Weights of a small GPT-style language model, trained from scratch on English Wikipedia: 18.2M parameters, 317M tokens.
Each number is 128 + 32 x the weight over its row's rms, rounded and kept within 0 to 255. Layers, rows and columns count from 0. The size above them is the row's rms in percent of the matrix's.

# layer 6 MLP up, 704x256, rms 0.174, rows 0-104, columns 64-127
size [ 95  97  96 105 101 109  97  96  98 104  93 105  95 101  96  90 102  99 102  97 111 108 104 100 105  93  99 100  94 108  98 100  99 108  97  99  98  92 104  99 102  99  98  98 100 105  89 100  94 100 104 101  94 111  99 109 110 103 102 100  99 100  99 108 112 101 104 100  95 101 102  97  97  96  98  92  97  96 104 102 103 103 104 100  99  90  87 103 103 101 100  96 108  94  97 109 104  95  96  97  97 105  96  96 102]
[[105 160 132 154 119 141 119 156  97 101 114 135 126 135  44 131 140 174 199 164 180 191 120 157 135 143 165  98 169 162 165 173 121 135  92 126 124 156 100 137 117 104 102 126 149  43 164 106  92  92 112 132 141  59 145 201  86 121 142 149 114 112 110 161]
 [142 122 171 119 122 133  87 110 133  90 133 126 132 138  86 179 147  82 165 138 197 117 131  99  95  97 182 177 111 157  70 154  70 235 173 144 117 121  99  88  31 102 124 165 131 133 143 138 177 140 132 179 126  95  93  91 149 103 139 144 120 182 113 155]
 [ 98 149 140 117 127 133 149  99  69 207 106 144 156  95 145 120 139 119  93 112 137 189 109  75 130 131 129  69 134 136  82 175  88 147 116 112 116 108 137 109  91 139 174 123 102 130 172 186 106 124 118 100  97 136 120 172 186 189 126  96 112 170 176 153]
 [105 115  86 128 137  93 171 172 137 171 135  92 117 193 140 192  87 100  93 153 133 135 123 132 165 127 139 110 114 140 145 110 143 122 167 143  74 174 158  97 142 178 110 135 148 117 142 155 129  95 137 122 116 164 161 180 125 148 154 134 115 104 141 124]
 [117 147 104 119  85 111 118 146 115 124 179  87 134 113 150  99 153 132 173  98 118 116 120 186 125  88 169 126 114 180 103  89 144 157 139 168  60 126  76  85 102  70 189 139  89 148 129 131 114 151  60  82 116 193 166 145 144  83 106 100 164 137 104 128]
 [ 91 122 167  66 157 136 155 126 130 100 104 123 123 139 110 126 186 105 147 101  90 179 107 145 127  71 106 150 152  90 103 172 149 145 151  89 155 174 121 121 128  45 170  98 136  79 126 124 110 169  89 139 102 138 138 116 126 148  71 120 181  77  91 144]
 [102  74 117 126 137 131  86  98 119  89  81  58  79  69 142 123  64 125 105 143 158 158 164 171 162  51 111 153 123 149 138 125 146 143 145  51 120 155 102 125  63 118 151 136 126 124 101 142 134 120 107  97  80 147 141 181 116 117 147 101  81 103 159 185]
 [149 115  75  96 146 161 163 127 100  75 160 135  95 152 136 109  70 123 133  91 118 101  55 149 188  43 114  56 133 150 182  83  90 110 140 115 117  81 128 118 161 150  86  96  99 143 133 111 155  77 112 104 150 147  80 152 145  50 134 136 149 149 133 139]
 [153 122 127 104 150 146  98 182 161 163 127 147 135 198 126 146 106 137 128  94 151 114 132  79 147  95  88 155  84 119 168 130 154  77 137  99  94 160 138  70 156  98 174 137  95 102 142 153 125  58 101  97 143  91 189 170 123 131 145 104 140 108 129 145]
 [127 119  80 160 164  70 115 158 139 132 121 150  75 156 108 130 182  82 115 109 139 130 176 105 121 120 102 153 126 149 110 114 150 128 173 142 162  99  80 150 167 157 139 136 151 143 156 163 173  99  68 143 101 127 126 118 127 123 131  66  70  73 130 115]
 [ 79  68 124 181 115 150 183 109 174 114 152 150 140 129 132 108 154 122 131 113 146 173 118 140 128 185  74  86  54 116 152  97 154 140 160 118 105 117 128 119 117 161 110 135 116 151 153 101 169  80  70 157 119  89 180  98 141 112 117 144 146 116 200 123]
 [ 82  88 143 134 143 151 135 134 105 167 130 108 150 132  79 146 147 144  72 152 127 117  89 130 112 143 102  64 160 132 138  91 136 141  59 118 104 118 153 127 118 159 107 107 103 166 181 117 150 154  90  93 160  92 119  51 136 112 152 107  96 132 114 144]
 [118 136 138 115 134 104 136  70 128 148 119 171 151 109  66 127 104  67 136 143 148 118 106 163 109  78 127  94  82 193 157 164 101 104 110 112 129 127  99 162  93  71  47  74  92 103 179 127 167 150 146 163 207 125 174 201 191 108 109 141 109 129 164 128]
 [218 120 148 108 126 105 146 102 158 160 121 183 170 153  72 125  79 141 106  95 107 104  99 136 155 155 120 133 186 101 119 129 109 106  79 132 180 104 133 158 153 180 143 104 138 163  77 113 123 165 115 157 138 151  67 105 145 121 103 139 111 156 109  52]
 [108 110  99  91 105  78  32 112  95 163 105 120 175 176 118 114  78 139 110 135 115 117 117 134 120 181 152 138 148 115 126 123 152 132  96  56  76 165  99 110  99  96 151 140 146 130  67 153  63 114 110  65 167 129 163 153 147  69 104 112 233 149 167 151]
 [140 181 152 148  94 146 159 118 133  87 174 146 103 110 182 116  82 137 167  96 187  94 165 112 138 103 161 177 111 102 153 149 123 149 159 179  94  86 123 154 125  91 103 135 116 135 132 139 109 108 116 161 100 165  95 154  99 113 123 172  88 119 188 138]
 [117 170 108 193 138 122 109 108 169 129 115 114 122 145  83 144  71  74 121 172 131 117 103 174 166 100 121 116 142 118 113 160 136 121 112 147  73  79  94 124  98 116 143 137  98 138  91  84 158 168 149 132 163 145 126 169 126 122 113 114 131 102 140 105]
 [ 40 121  72 117  79 165  71 169  87 171 135 136 167 166  85 151 104 143 163 116 117 117  97 147  59 167 145 131  95  64 120  88 122  87 107  85 146 158  48 113 132 183 116 153 157 105 185 148 111 124 134 186 142 124 203  94 162 120 161 117 115  73 113 193]
 [165  76 127 107 173  80 159 131  71 127 164 160 184 119 135 131 164 109 118 105 154  95 136 115 119 120 148 174 144 123  86  70 115 104 130 149 139 160  85  79 124 144 164 137  85 116  88 152 156 112  79 127 103 146 165  74 147 128 178 153 162 140 168  76]
 [ 72  78 185 149 101 135 160 110 156 167 149 109 150 126 151 140 126 154 154 133 128 122 129  64 188 154 119 113 136 130 113 116 123 146 119 151 109 141 111 144 172 167 163 153 184  62 143 168  86 162 150 205 120  86 122 154 120 148  76  85 148 205 144 202]
 [104 148 139 106 124 141 150 140 116 104 107 183 171  49 189 165 189 118 161 109  73 180 168 149 176  59 177 139 120 146 162 163 142 134 102 152  67 111 174 171 131 178 133 119 128 172  83 117  85 133  95 150 134  95 127 170 101 126 137 114 167 175 103 135]
 [126 133 158  86  82 141 136  71  94  62 121 116 104 109 153 159 204 143 134 119 197  91 172 108 151 117  64 162 159 126 135 128 184 170 112 126 140 142 164 108 149 105 137 173 116 178 127 125 142 106  72 113  70 127 117 139 146 122 110 127 126 187  76 108]
 [136 150  93 112 179 109 141 141 131  83 119 102 116 140 175 117 141 129 103 125 164 160  96 140 164 128 138 211 168 164 142 102  91  58 111  90 161  84 163 100 121 133  99 124 137 101  41  94 173  82 136 131 126  98 123 107  64  77  73 130 168  85 145 154]
 [127 172 167 145 152 106  94 117 147 123  94 163 123 173 131 127 120 146 191 108 121  99  82 122 116 133  89 142 157  87 117 141 128 133 157 122 135 132 150 143 114 113  84  99 119 115 191 115  59 142 164 162 110  93 167 121 103 133 110 152 126 126 143 141]
 [ 80 128 122 127 129 130  74 135 104 142 180  81 192 158 128  67 126 113 136 148 157 168 144 106 146 108 131 117 139 128 137 130 139 134 155 112 159 100 145 167 171 171 206 149 114 159  14 169  82 151 146 142 105 114 117 171 118 118 109 138 119 145 149 187]
 [138 121 133  99 109 175 178 159 121  98 164 159 103 126 116 157  84  81 116 173 104  68 118 208 164 140 101 124 135  85 124 143 130 114  72 109  85 143 127  76  41 104 152 121  81 132 140 141 106 114 128 139 179 122 140 133  96 195 148 157 123 101 165 164]
 [137 143 129 182  73 121  94  68 140 110 130 153 112 111 126 103 126 135 130 144  75 153 151 200 145 167 167 182 121 127  78 100 118  89 108 123 134  93  81 157  82 173 119  94 124 157 130 105 157 107 125 144 141 136 212 126 165 136  92 128 184 124 173  99]
 [116  96 186  73 139  87 112 140 121 137 177 114  89 103 141 158  84 112  62  85 143 132  91  95 165  70 127 119 166 126 113 148 168 233 181  84  79 106  55 132  84 119 143 133 133  82  66 135 130 180 152 126 149 213 107 127 195 106  75 145 126 125 148 177]
 [ 35 101 110 130 132 134 160 176 114 151 127 130 132 186 128 165 196 109 110 115  77 158 172 113 168 118 157 137 119 209  94 166  82 109 150 149 185 121 141 157 150 142  99 163 153 147 103  91 171 133  75 153 100  64 130 123  93 167 136 154 123 109 112 144]
 [ 76 161 117  76 116 130 165 115 110 135 126  51 145 135 164 128 133 173  61 115 102 108 133  96  80 129 181 169 157 159 121 198 125  98 181 160 115 108 134 166 131 100 114 129 140 174 147 119 108  88 136 134 137  91 161 138  69  79 162 164 160 125 131 185]
 [103 168 116 127 131 195 166  88 155 123 144 138 148 133 100 140  63 140 102 139  98 107 204  68 178 172 108 143  95 146 167 139 173  90  97  79 132 146 105 108 156 105 113  99 140 141 109 131  84 150 138 141  71 162 155 120 115 172  97 157 157 140 139  96]
 [138  96 146 140 118 139 181 158 169 170  96  80  84 150 140  93 147 161 111 110 159 148 130 163 161 109 145 170  44 140 137 129 147 139 136 131 160 127 126 141 131 102 129 116 141  83 151 162  97 157 197 204 168 132  79  79 139 115 146 125 162 103 174 128]
 [144 162  74 113 121 147 142 135 137 110 106 120 106 157  98 105 175  95 104 187 114 115 157 127 133  81 136 181  91 101 143  78  53 112 105 110 122 186 164 138 103 158 146 172 108 150  71 126 122 146 188 146 114 130 116  98 135 128 126 181 146 122 137 138]
 [115  46 113 124 181 116 123 154 193  79 128 136  96 137  69 191  75  87 169 145 160 125  65 140 130 156 134 132 131 140 124 126  97 137 155  80 126 185 150 129  88  87 117  85 119 121 117 196 126 130 170 118 156  97 172 135 112 174 159 116  78 110  72 108]
 [162  94 181 154 174 151 167 144 156 126 164 144 149 153  96 153 126 118  90 144 140 176 117 141 174 155  64 125 158 157  96 116 124  96 134 104 120 122 195  56 133 103  80 114 145 148  93 167 130 178  91 141  73 137 196 150 167 136 123  88 169  93  93  58]
 [133 134 118  82 158 117 154 126  94 144 133 153 117 163 122 170 121  78 148 103 191 137 154  79 118 140  90 136 123 100 153 180 194 118  78 142  97 107 131 116 216 191 199 164 106 113 137 171 153 135 159  66 100 136 119 132  97 168 124 129 137  97 126 105]
 [113  82 155 141 113  82 102 174 137 144 151 134 107  86 135 141 131 140 158 124  81 165  65 151 110 132 134  96  98 160 147 148 157 179 147 113 110 104 204 128 136 172  90 128 145 118 145  59  78 200 157 128  60  95 129 127  89 144 135 133 122 137 105  99]
 [115 121  94 164 247  73  99 150 146 127  83 107 168 162 104 141 180 144 161 120 129 102 141 161 117  50 154  70 169 104 178 116 127 136  82 134 130 111  55 117  96 149 118 165 125  91  92 131  93 100 134 146 170 121  99 120 148 118  85  97 150 140 154 118]
 [138  97  96 145  80 147  78 204  88 147 183 154 132  87  78  65 111 120  69 173 111 126 170 102 177 120 129 177  62 154 143 108 100 132 209 122  97  86 112 127 130 113 147 127 138 112 120 124 157 135 136 125 153 121 120 144 124  19 135 141 124 147  95 131]
 [ 21 176 114 113 168 132  95 130 126 146 123 122  99 150 158 158 127 143 131 103 139 135 111 122 124 176 160 123  64 139 110  66 116 154 126 132 121 133 112 123 156 150 156 121 105 103 171  49  88 127 104 139 127 168 178 141 118  86  64 115 124  93 163 148]
 [136 111  86 140  82 147 118 126 131 138 140 168 138 146 149 184 157 151 165 134 113 161 112 117 171  78 136 150  56 157 132 164 132 123 124 187 114 117 118  99 126 138 120 109 133 133 164 121 169 146 126 173 166 150 144 129 117 133 107 193 130  71 126  76]
 [105 105 121 151 137 147 136 124  89 176 102 103 170 111 108 110 164  97  90 149 195  68  89 110 101 170 162 186 128 146  95 188 147 122  94 160  98  63 125 106 161 125 125 109  84 145 163 182 184 137 104 117  65 150 100 122  93 140  59 121 118 113 157 144]
 [125 102  76 165 100 174 183  98 104 129  99 228 140 112 157 152 122 151 131 106 135  96 107 156 118  92 141 190 131  76 162 161 148 150  90 128 159 187 124 171 101 173 137 132 147 171 117 110 158  63 176 138 155 157 148 162 151 151 109 116 126 138 186 200]
 [198 120 136 101 156 128 120 183 127 110 151  69 152  62  97 144 112 187 104 111 105 156 137  83 163 139  93 175 101 133 145 133 111 162 122 140  79 110 105  76 157 107 140  84  89 107 142 106 107 111 134 171 113  99 130 109  83  65  68 145  99  99 160 111]
 [132 141 129 168  79 125  62 117 134 137 127 112 137 101 150 125 168 163 143 145  81 155 155 174 116 148 104 132 145 144 105  22 128 122 119  91 134 133 136 141 195 111 153 112  92 125 123 152  84 154 192 108  91 104 172 136 104 114 160 172 106  97 131 120]
 [129 104 167 141 119 135 101 143 145 126 167  93 126  79 144  82 132 113 153 179 163  55 147 118 146 105 150 110 114 101 111 156 115 136 151 106  96 128  80  97 165 134 103  87 137 135 166  93 121 154 106 183 170 108 114  55  86  97  78 156 143 113  87  90]
 [103 150 179 146 151 125 145 102 133 153  93 107 165  94 102 102 139 125  74 182 149 114 142  98 146  88 133  66 130  91  97 125  80 125 193 136 179 152 123 109 130 110 128 143  95 101 138 118 137  94 177 159 154 111 116 140 146 135 155  93 184  95 120  71]
 [101 164 146 136 134 125 117 155 137 144 108 122 154 118 127  59 145 127  78 116 123 149 133 124 173 182  34 142 162  96 118  69  58 130 145 193 166  78 163 108 139 101 211 181 138  75 172  98  77 129 150 155 103 110  85  99 119 159 173 132 121  73  92 116]
 [130 120 135 100  46 144 155 136 124 145 118  98 136 183 122 153 123 114  82 146 132 181  94  99 121 110 119 132 133 130 109 183 155 143 150 136 171 159  88 152 183 108 126 165 114 118 152 127  67 136 167  98  61 163  79 148 122 123 107 163 122 138 102 123]
 [139 162 169 122  92 147 105 104  88  89 138 110  94 138 154 146 140 122  94  77 162 116 116  71 160 134 192 118  96 123 160 123 102 134 158 144 210 160 127 215 179 121 119 184 122 148 161 124 162 193 112 146 117  54 194 172 118  96 169 150 143 117  44 146]
 [149  95 207  77 132 183 133 142 136 157  74 162  99 104 106 180 166 172 134  66 107 107 155 117 129 125 137 154 124  96 122 162 145  61 139 167 150 115 131 135 124 129 107 138 125 123 148  51 112 182 156 178 108 128 114 130 101  76 134 127  81 159  97 107]
 [130 183 100  64 187 111 109 133 166  54 129 109  87  95 105 103 125  89 164 147 134  92  58 135 107 128 165  68 143 141 100 133 162 145  82  88 145 127 151 106 113  84 144 149  59 200 148 136 115 115 124 118 121 166 128 122 106 142 156 115 167 149 143 119]
 [ 54 141 146 178 106 117 124 120  97 144 125 189 144 100 102 102 157 112 114 141 129 139 144 156 170  94 164 165 147 184 156  92 107 169  91 163 134 106 148 132 103 158 157 145  75 100 146  79 113  93 104  95 109 142 131 168  99 147 118 121 187  79  97  90]
 [139  91 126 149 150 103 135  49 126 155 100  91 166 127 147 130 123 177 149 124 107 150 115 126 144 161 150 159 176  86  79  91  95 146  90 125 179  91 120 121 100 145  72  93  97 160 106 147 182 153 134 117 105 120  93 134 168 121 120  69  95 153 114 159]
 [137 130 102 133 123 153 109 110 186 115 149 132 162 113  88 128  79 108 115 115 138 153 115 124 171 157 150 125 132 101 156 126  94 151  97 174 133 118 148 123 153 155  76 168 127 129 110 118 136 143 104 145 160 156  77 120  98 149 139 172 142 145 153 166]
 [ 96 129 154 193 175 126 123  69  66 108 137 154 165 156 121 117 143 145 146  77 124 125 134 151 101 115  79 173 127  98 131  80 146 148 104 128 158 125 141 131  73 136 141 137 137 119  92 159 173  92  89 138 137  92 101  49 107 111 167  87 122 109  94 157]
 [173 141 134 116 171 146 134 101  73 125  96 137 149 145 122 102 105 141 136 150  94 169 172 101  72 130  86 114 126 110 151 167  97  89 126  90 116 172 137 154 131 162 179 136 161  81 113 172 184  75 115 138 123 158 111 109 118 164  91 132  85  98 100 148]
 [107 121 154  92 154 103 132 147  84 115  93 173  96  84 164 166 141 140 145 116 112 124 126 135 175 103  38 114 111 139 126 148 130 155 162  56  81 174 122 136  57 121 188 130 128 167  80 135 188 127 145 133 154  49 128 171 125 138 150 125 175 181 158 143]
 [129 155 114 143 131 144 156 153 188 166 123  66 137 123 139 102 167 129 108 156 100 101 126 100 151 131 160 147 160 124 164 116 128 102 149 118 106  61 173  95 182 167  79 170 158 175  68 137 162 104  92 137 149  96 132 103 102 201 114 122 141 174 162 167]
 [118 144  67 243 111 109 160  84  89  83 193 131 145 174 102 171 160 148 121 135  61  75 129 122 137 126 150 160 135 134 149 141 144 141 103  94 172 118 138 131 114 157 150 179 132 109 167 122 151 199 131 107 176 147 115 122 142 128 182  83 121 174  75 124]
 [148 114 109 177 145 147 129 135  77  95 112 130 174 153 155 155 135 116  76 153 144 153 126  90 138  98  87 140  94  58 138 113 140 108 119 152  78 172 143 166 176 140 111 132  95 160 155  70 171  87 136 206 104 177 145 105 164 118 159 150 152  85 161 143]
 [120  85 114 151 165 128 107 124  68 130 144 136 110 133  88  89  35 129 123 181 139  96 170 147 130 148 171 148 148 168 134 169  95 113 146 124 160  82 142 130 112 149 169 158  94 162 139 125  76 184 151 163 126 153  53 103  75 167 191 167 142  65 132  59]
 [102 149 112 156  66 105 109 113 134 141 150 134 142 135 107 190 178 155 171 132  90 168 141  50 119 113  81 123 212 145  93 151 134 110 124 139 111  66 215 145 156 123 168 126  89 143 190 136 158  97 109 166  92 121 136 112 118 174 116 137 126 143 106  70]
 [110 167 191 116 159 132 116 165  87 109  84 178 118  87 166 122 165  98 121 117 116 118 130  83 133 103  96  86 121 151 106  90 112 120 182 128 169 104 102 124 137 110  90 166 118 228 181 143 150 180  85 156 171 129 162 166 163 189 128 112 105 172 178 113]
 [149 112 133  82 154 223 101 144 104 127 112 133 141 137 145 119 174 109 180  94 146 141 108 123  83 102 209 110 101 111 117 161 139 110  87 136 128  87  59 119  91 138  71 106 135 158 121 141 134 150 123 168 114 117  89 109 106 159 163 184 132 146 202 154]
 [154 169  90 138 127 145  77 125 136 121 118 142  87 165 111  92 120 152 109 100 140 188  59 107 141 126 111 126 155  78 180 106 173 173  89 125 153  64 144 122 136  58 129 186 124 177  88  96  68 188 122 107 130 220 159 128 157 125 127 131 119 116  98 103]
 [136 176 126 113 126 100 185  76 110 113 150  89 135 124 174 163 167 120 110 158 109  86 145 180 152 132 100 118  85 137 125 134 103 190 154 140 119  80 162 133 132  88 134 138  92  99  83 145  60 116 134 134 138 113 173  91 121  98  95 136 113 109 131 169]
 [146 108 135 141 163 135 128 110 109 154 172 183 134 103 177  97 133 164 178  86  98 152 147 125 131  83 109 101 183 148 148 160 179 127 134 128  91  79 193 118 130 178  93 218 146 133  97 121 114 151 151 103 108 167 134 118 156 168  95 116 134 196 184  88]
 [110 124 128 123 127  98 110 170 194 133 133 182 137 139 117  95  95 118 127 143 171 139  82 136 173 121 156 115 127 121 172  70 170  88 108 114 199 160  86 111 132 120 157 163 137 152 120 119 105 123 103  78 117 151 131 209 186 105 141 159 146 111 149  79]
 [143 112 139  97  81 143 155 108 110 160 106 122 104 190 148 225 145 130 156 102 131 159  47 182 111 126  93 122 123 130 140 122 102 111 173 102  81 167 184 132 119 104 158 177 116 136 184 104  77 171 118 142 131 101 131 144 178 117 114 114 142 140 125 102]
 [104 139 126 145 130 138  38 135 147  94 115  94 188 172  62 137 154  86  88  93 153  78 100 178 127  60  88  85 128 100 119 136 176 175 106  77 169 133 127 175 104 157 114  85 159 150 149 139 121 174 120  98  91 127  67 168 125 131 106 123 155 147  50  95]
 [101 146 142 148 148 144 103 168 109 108 151 113 112 100 117 114 129 135 120  82 141 144 169  77 118 149 131  93 104 161 127 172  59 140 129  91  65 149 134 113 109 141 160 111 153 121  93 121  69 124 137  97 100 192 112 131 142  67 150 169  99 157 159 102]
 [134 157 130 128  87 153 149 140 149 139 130  81 152 136 169 164 153  97 109 127 106  88 189 134 135 125  91  83 112 153 163 124 151 124  84 151 147 123 116  65  74 105  94 134 183  90 140 106 105 140 146 127 184 120  79 153  16 172 143 173 158 134 124 110]
 [128 123 116 123  55 192 156 109 177 148 130 123  94 182 137  91 112 123  94  92 126 197 135 124 118 122 107  88 169 109 135 106 107 103 213 164 167 129  67 107 129  79 170 203  88 117 153 140 184  61 123  79 182  96 165 133 105 127 118 115 174  82  70 136]
 [111 135 123 157 148 135 109 140 145 139 133 125 105 188 120 114 166 158 118 204  80 139 164 146  74 120 135  70  93 164 166  83 121 158 120 117 143  99 120 116 171 122  92  96 124 155 158 247 157 110 107 145 132 124 159 182  66 111 181 109 122 130 127 133]
 [151 134 128 128 132 100 127 185  97 127 124  67 166 122 120 165 126  87 155 108  50 139 229 166 134 123 105  89 103 155 136  91 117 142 103 105 127 150 114 126  81 134 128 147 105  70 121 163 114 136  89 145 160 127 135 160 139 163 184 166  99  68 147 153]
 [ 98 123 129 123  68 104 144  93 156 149 158 121 118 128 147 130 153 133 110  87 129 150 152  79 107  61 144 148 183 114 133 130 165 145 111 166 182 126 114  79  61 139 130 124 127 121 144  89 112 141  96 184 124 181 146 147 179  89 120 108 139  67 118 127]
 [169 132 164 109 157 134 141 136 162 155 110 129 234 100  95 128  60  99 106 136 103 152  86 145 124 113  95 128 147 155 128 155 145 168 177 143 112 123 224 144  77 157 105 148  99 164  84  90  73  71 118 107 139 154 134  81 120 117  96 162  93  70  76 133]
 [ 99 148 130 128 143  52 155 107  47 131 161 170 107 117 150 179  95 114 124 169 159 103 176 128 128 173 163  94 170 143 103 117 124 178  78 152 105 158  84 107 142 103 136 156 135 127 144 100 102 158 128 198 154 134  94 159  87 126 109 119 115  64 189 108]
 [175  99  97 109 158 145 129 156 136 149 112 103 115 100 124 186 164 139 135 157 112 162 136  85 133 144 104 131 130 168 120 154  90  76 143 116 117 112 131 107 162 110 141 131 154 147 124 114 156 107  88 189 125 130 126  90 101 143 105 131 108 112 169 100]
 [109  59 140 105 116 188 126 145 206 119 118  93 140  95 148 166 132 134 178 117 137 103 133 124 164 193 132  85 108 140  95 113  79 180 105 119 124 104 100 136 130  99 114 156 139 156  58 123 123 128  80 154 150 158 163 123 144 114 129  95 137 159 185 129]
 [124 151 131 144  70 187 187 151 104  76 148 169 107 141 113 173 135 192 138 121 128 100 143 102  88 149  85  90 124  64 183 141  95 162 104  99 122  85 148 186  90 132 126 169 174 104 145 199 150 124 140 102 136  81 147 154 132 150  90 137 151 135 167 140]
 [118 131 130 144  86 101  66  69  91  87 102 131 119 147 149  68 201 127 152  86  82 120 140 210 108 150 137  92 123 132  81 153 160 142 172 103  92 118  96 110 155 133 126  83 108 156  73 164 100 159 174 100 137 135 152 101 123  62 145 143  86  94  73 168]
 [101  99  84 138 126  92 111 185 150 104 195 158 115 108  86 144 159 188 141  99 171 162 115 156  86 142 119 175 114 189 110 122 154 167  85 143 120 159 104 101 101  94 148 112 101 199 127  93 165 112 130 184 142 143  84 102 129 135 151 155 133 136  89  98]
 [ 94 160 125 139 128  96  89 128 167  72 135  99 150 147 128 132 152 158 206 132 118 151  94 110 181  69  63  91 149 115 149 125 129 161 162 126 133 142 135 126 130 126  81 135 140 127 162 120 163  94 104 142 137  85 168 125 117 112  96 109 101 153 154 143]
 [160 151  85  87 170 171 144 108 134 157  90  79 116 109 100 115  84 152 148 186 187 151 142 153 126 105 132 105 136 141 122 100 103  78 147 167 150 166 103 116 128 137 130 101 112 144 136 138 137  86 136 113 141 147 124 143 155 137 151  83 136  74 183 112]
 [ 87 148  73 129 110 148 160 148 122  91 133 165 164 108 130 156  99 111 127 114 119 167  58 150  60 137 130  99 135 100 119 202 107 183 172 138 152 172 122 141 115  75  70 156 112 126 143 113 167 164 179  94 128  99 132 105  71  81 184 134 104 181 140 139]
 [161 135  78 110  61 126 119 137 103 118 112  86 139 102 103 160 115 183 135 147  86 116 109 170 198 102 164 114  62 110 102 167  69 135  89 186 106 111 115 118  82 125 122  82  97 112  88 168 158 200 157  91 136 133 132 152 140  83 144 136 120  68 142 123]
 [111 147 158 114 189 133  72 141 121 128  96 138 168 188 138 147 123  69 157 123 110 144 125 147 102 145 164  73 183 202 128 132  93 128 107  88 131 115 118  89  90  86 155 135 158 105 108 116  92  80  81 139 131 166  80 157 138 129 162 171 102  75 133 136]
 [ 83 124 114 113 143 124 192 150 159 129 158  99 114 133  67 108 208 107 102 104  83 103 188 126 131 116 118 156 183 119  94 100 137 153 115 102 102  77 140 108  96 107 124 134 146 148 154 128  81 134 139 113  75 177 149 177 192 135 106 133 125 175 125 180]
 [206 148 131  90 110 185  92  80 135 155 127  74 189 148  99 112 155  80 120 115 141 130 147 116 104 122 102 161 118 152 108  98  89 106 192 155 142 174 136  51  93 178 135 113 146 104 150 106 111 114 127 147 175 129 171 113 121  96 103 102 139 163 120 129]
 [131 145 108 116 133  83 141 118 141 180 182 146 176 192 122  93 120 133 122 152 152  96 195 104 161 101  87 158 122 159 159 188 117 158 129 123 179 138 105  97 141 183 126 112 119 138 122 124  90 124 109 105 169  70 130 124  77 116 128 122 124  83 132 159]
 [ 99 206 113 135 150 110 108  96  76 146 160  77 167  83 120 135 181 120 110 129 114 123 116 130 129 153 163  68 173 143  68 104 179 110 165 164 148 152  98 159 150  66 151 123 130 133 112 130 167 131 127 151 144  92 149 121 151 149 127 174 141  72 161 102]
 [135 175 130 143 119 139 113 154 102 167 104 192  86  61 113 129 102 137 135 157 146 176 125 115  91 131 156 134 135  76  81 103 155 137 143 186  64 130 142 177 113 126 115 163  48  84  74  84  62 158  62 137  66 124 154 137 144 211  86 147 111 164 116 151]
 [161  79 114 118 145 141 166 140 144 131 143 122 163  79 148 100  75  90  65  84 127 120 162 133 115 101  99 151 123 186 126 149 111 116 131 151 145  82 108  84  77 102 144 135  65  95 131 103 122  96 136 139 171 127 124 148  69  89 152 187 175 118 137 126]
 [125 159 155 137 170 107 101 104 132 174 166 177 142 158 140 114 125 165  71 120 154 165 119 131 133 162 105 169 140 101 184 112 108  99  85 148 105 130 114 119 137 133 157 178  46 113  79 121  95 162 112 183 153  83 132 155 202 131 140 177 100 174 128 108]
 [171 155 130 151 115 105  67 132 175 149 108 113 132 103 128  85 160 173 105 125 189 143 149 158 118 100 161 112 135 150  84 145  97 128  54 167 149 113 164 158 149 122 110 160  86 105  94 125  72 135  87 108 125 108 111 157 131  68 133 110 120 134  81 122]
 [105  99 136 142 126 134 105 120  94 101  62 107 131 192 168 121 109 141 156 153 128 121 124 165  84 210  88  85  99  44 156 141  61 181  90  94 167 166 126 130 122 184 119 128  99 163 142 147 133 167 117 117 117 143 110 134  75 123  78 167  97 176 180 156]
 [141  63 111 105  97 147  98 108  73 149 129 157 104 183 135 123 138  81 143 150 133  74 145 101 100 122 133 134 114 135 173 187 162 143  80 152 116 109 154 128 140 102 114 209 137 190 103 170 164  89  66  81 169 151 168 171  95  92 117 157 124 131  68 169]
 [115 172  86 178 160  91 117 106  94 139 159 130 163 124  81  99 107 144 104  65 173 142 159 136 112 123  95  99 172 112 156 137 165 109 152 103  95 142 151 112  90 156  96 141 123 171 169 126 113  99  55 135  69 111 188 117  97 110 136 134  92 140 142 175]
 [194 108 131 119 136  69 192 124 109  80 140 104 131  97 114 170 129 144 175 100 113 112 134 189 117  69  89 131 113  67 162 167 122 163  93 161 109 126 132 124 110 158  67 131 107 119 112 103 143 122  85 115 145 140 149  61 171 142 151 116  76 168 114 123]
 [117 123 148 100 140 131 121 108  77 157 135 102 158 123 131 105 113 149 100 125 175 112 135 146  79  98 167 138 107 183 114 137 112 139 171 179  88 186 145 141 151 147 165 101 110  92 130 101 144 108 189 152 105 161 138 145  84 128 157 144 101 163 117 120]
 [116 155 132 207 156 147 117  98  71 172 126 131 173  89 104  98 141  70 116 183 182 134 141 137 163 112  93 168  94 192  86  79  93  91 132  82  89 109 115 167  66  63 116  97 113 129  93 127 114 123  59 158 124 104 124 159 125 181  80 127 158 168 122 125]
 [ 97 162 173 137 150 110 148 156 137 126  87 107  97 148  98  79 189  79 120 121 141  95 171 119 151 144 115 132 118 154 138 154 105  97  88 138 111 122 163  88 123 139 108 194 124 108 156  68 154 129 124 150 121  96 152 162  98 182 105 127 184 172 130 152]
 [165 130 152 133 115 116 128 147 151  94 153 104 127 163 131 137 124  99 101 106 114 153 130 106 105  76 102 188 176 117  54  71  84  72 120 108 126 123 125  51 143 104 193 140 143  90 116 101 149 135 118  87 105  92 119 123 165 147  70 121 210 120 134  67]]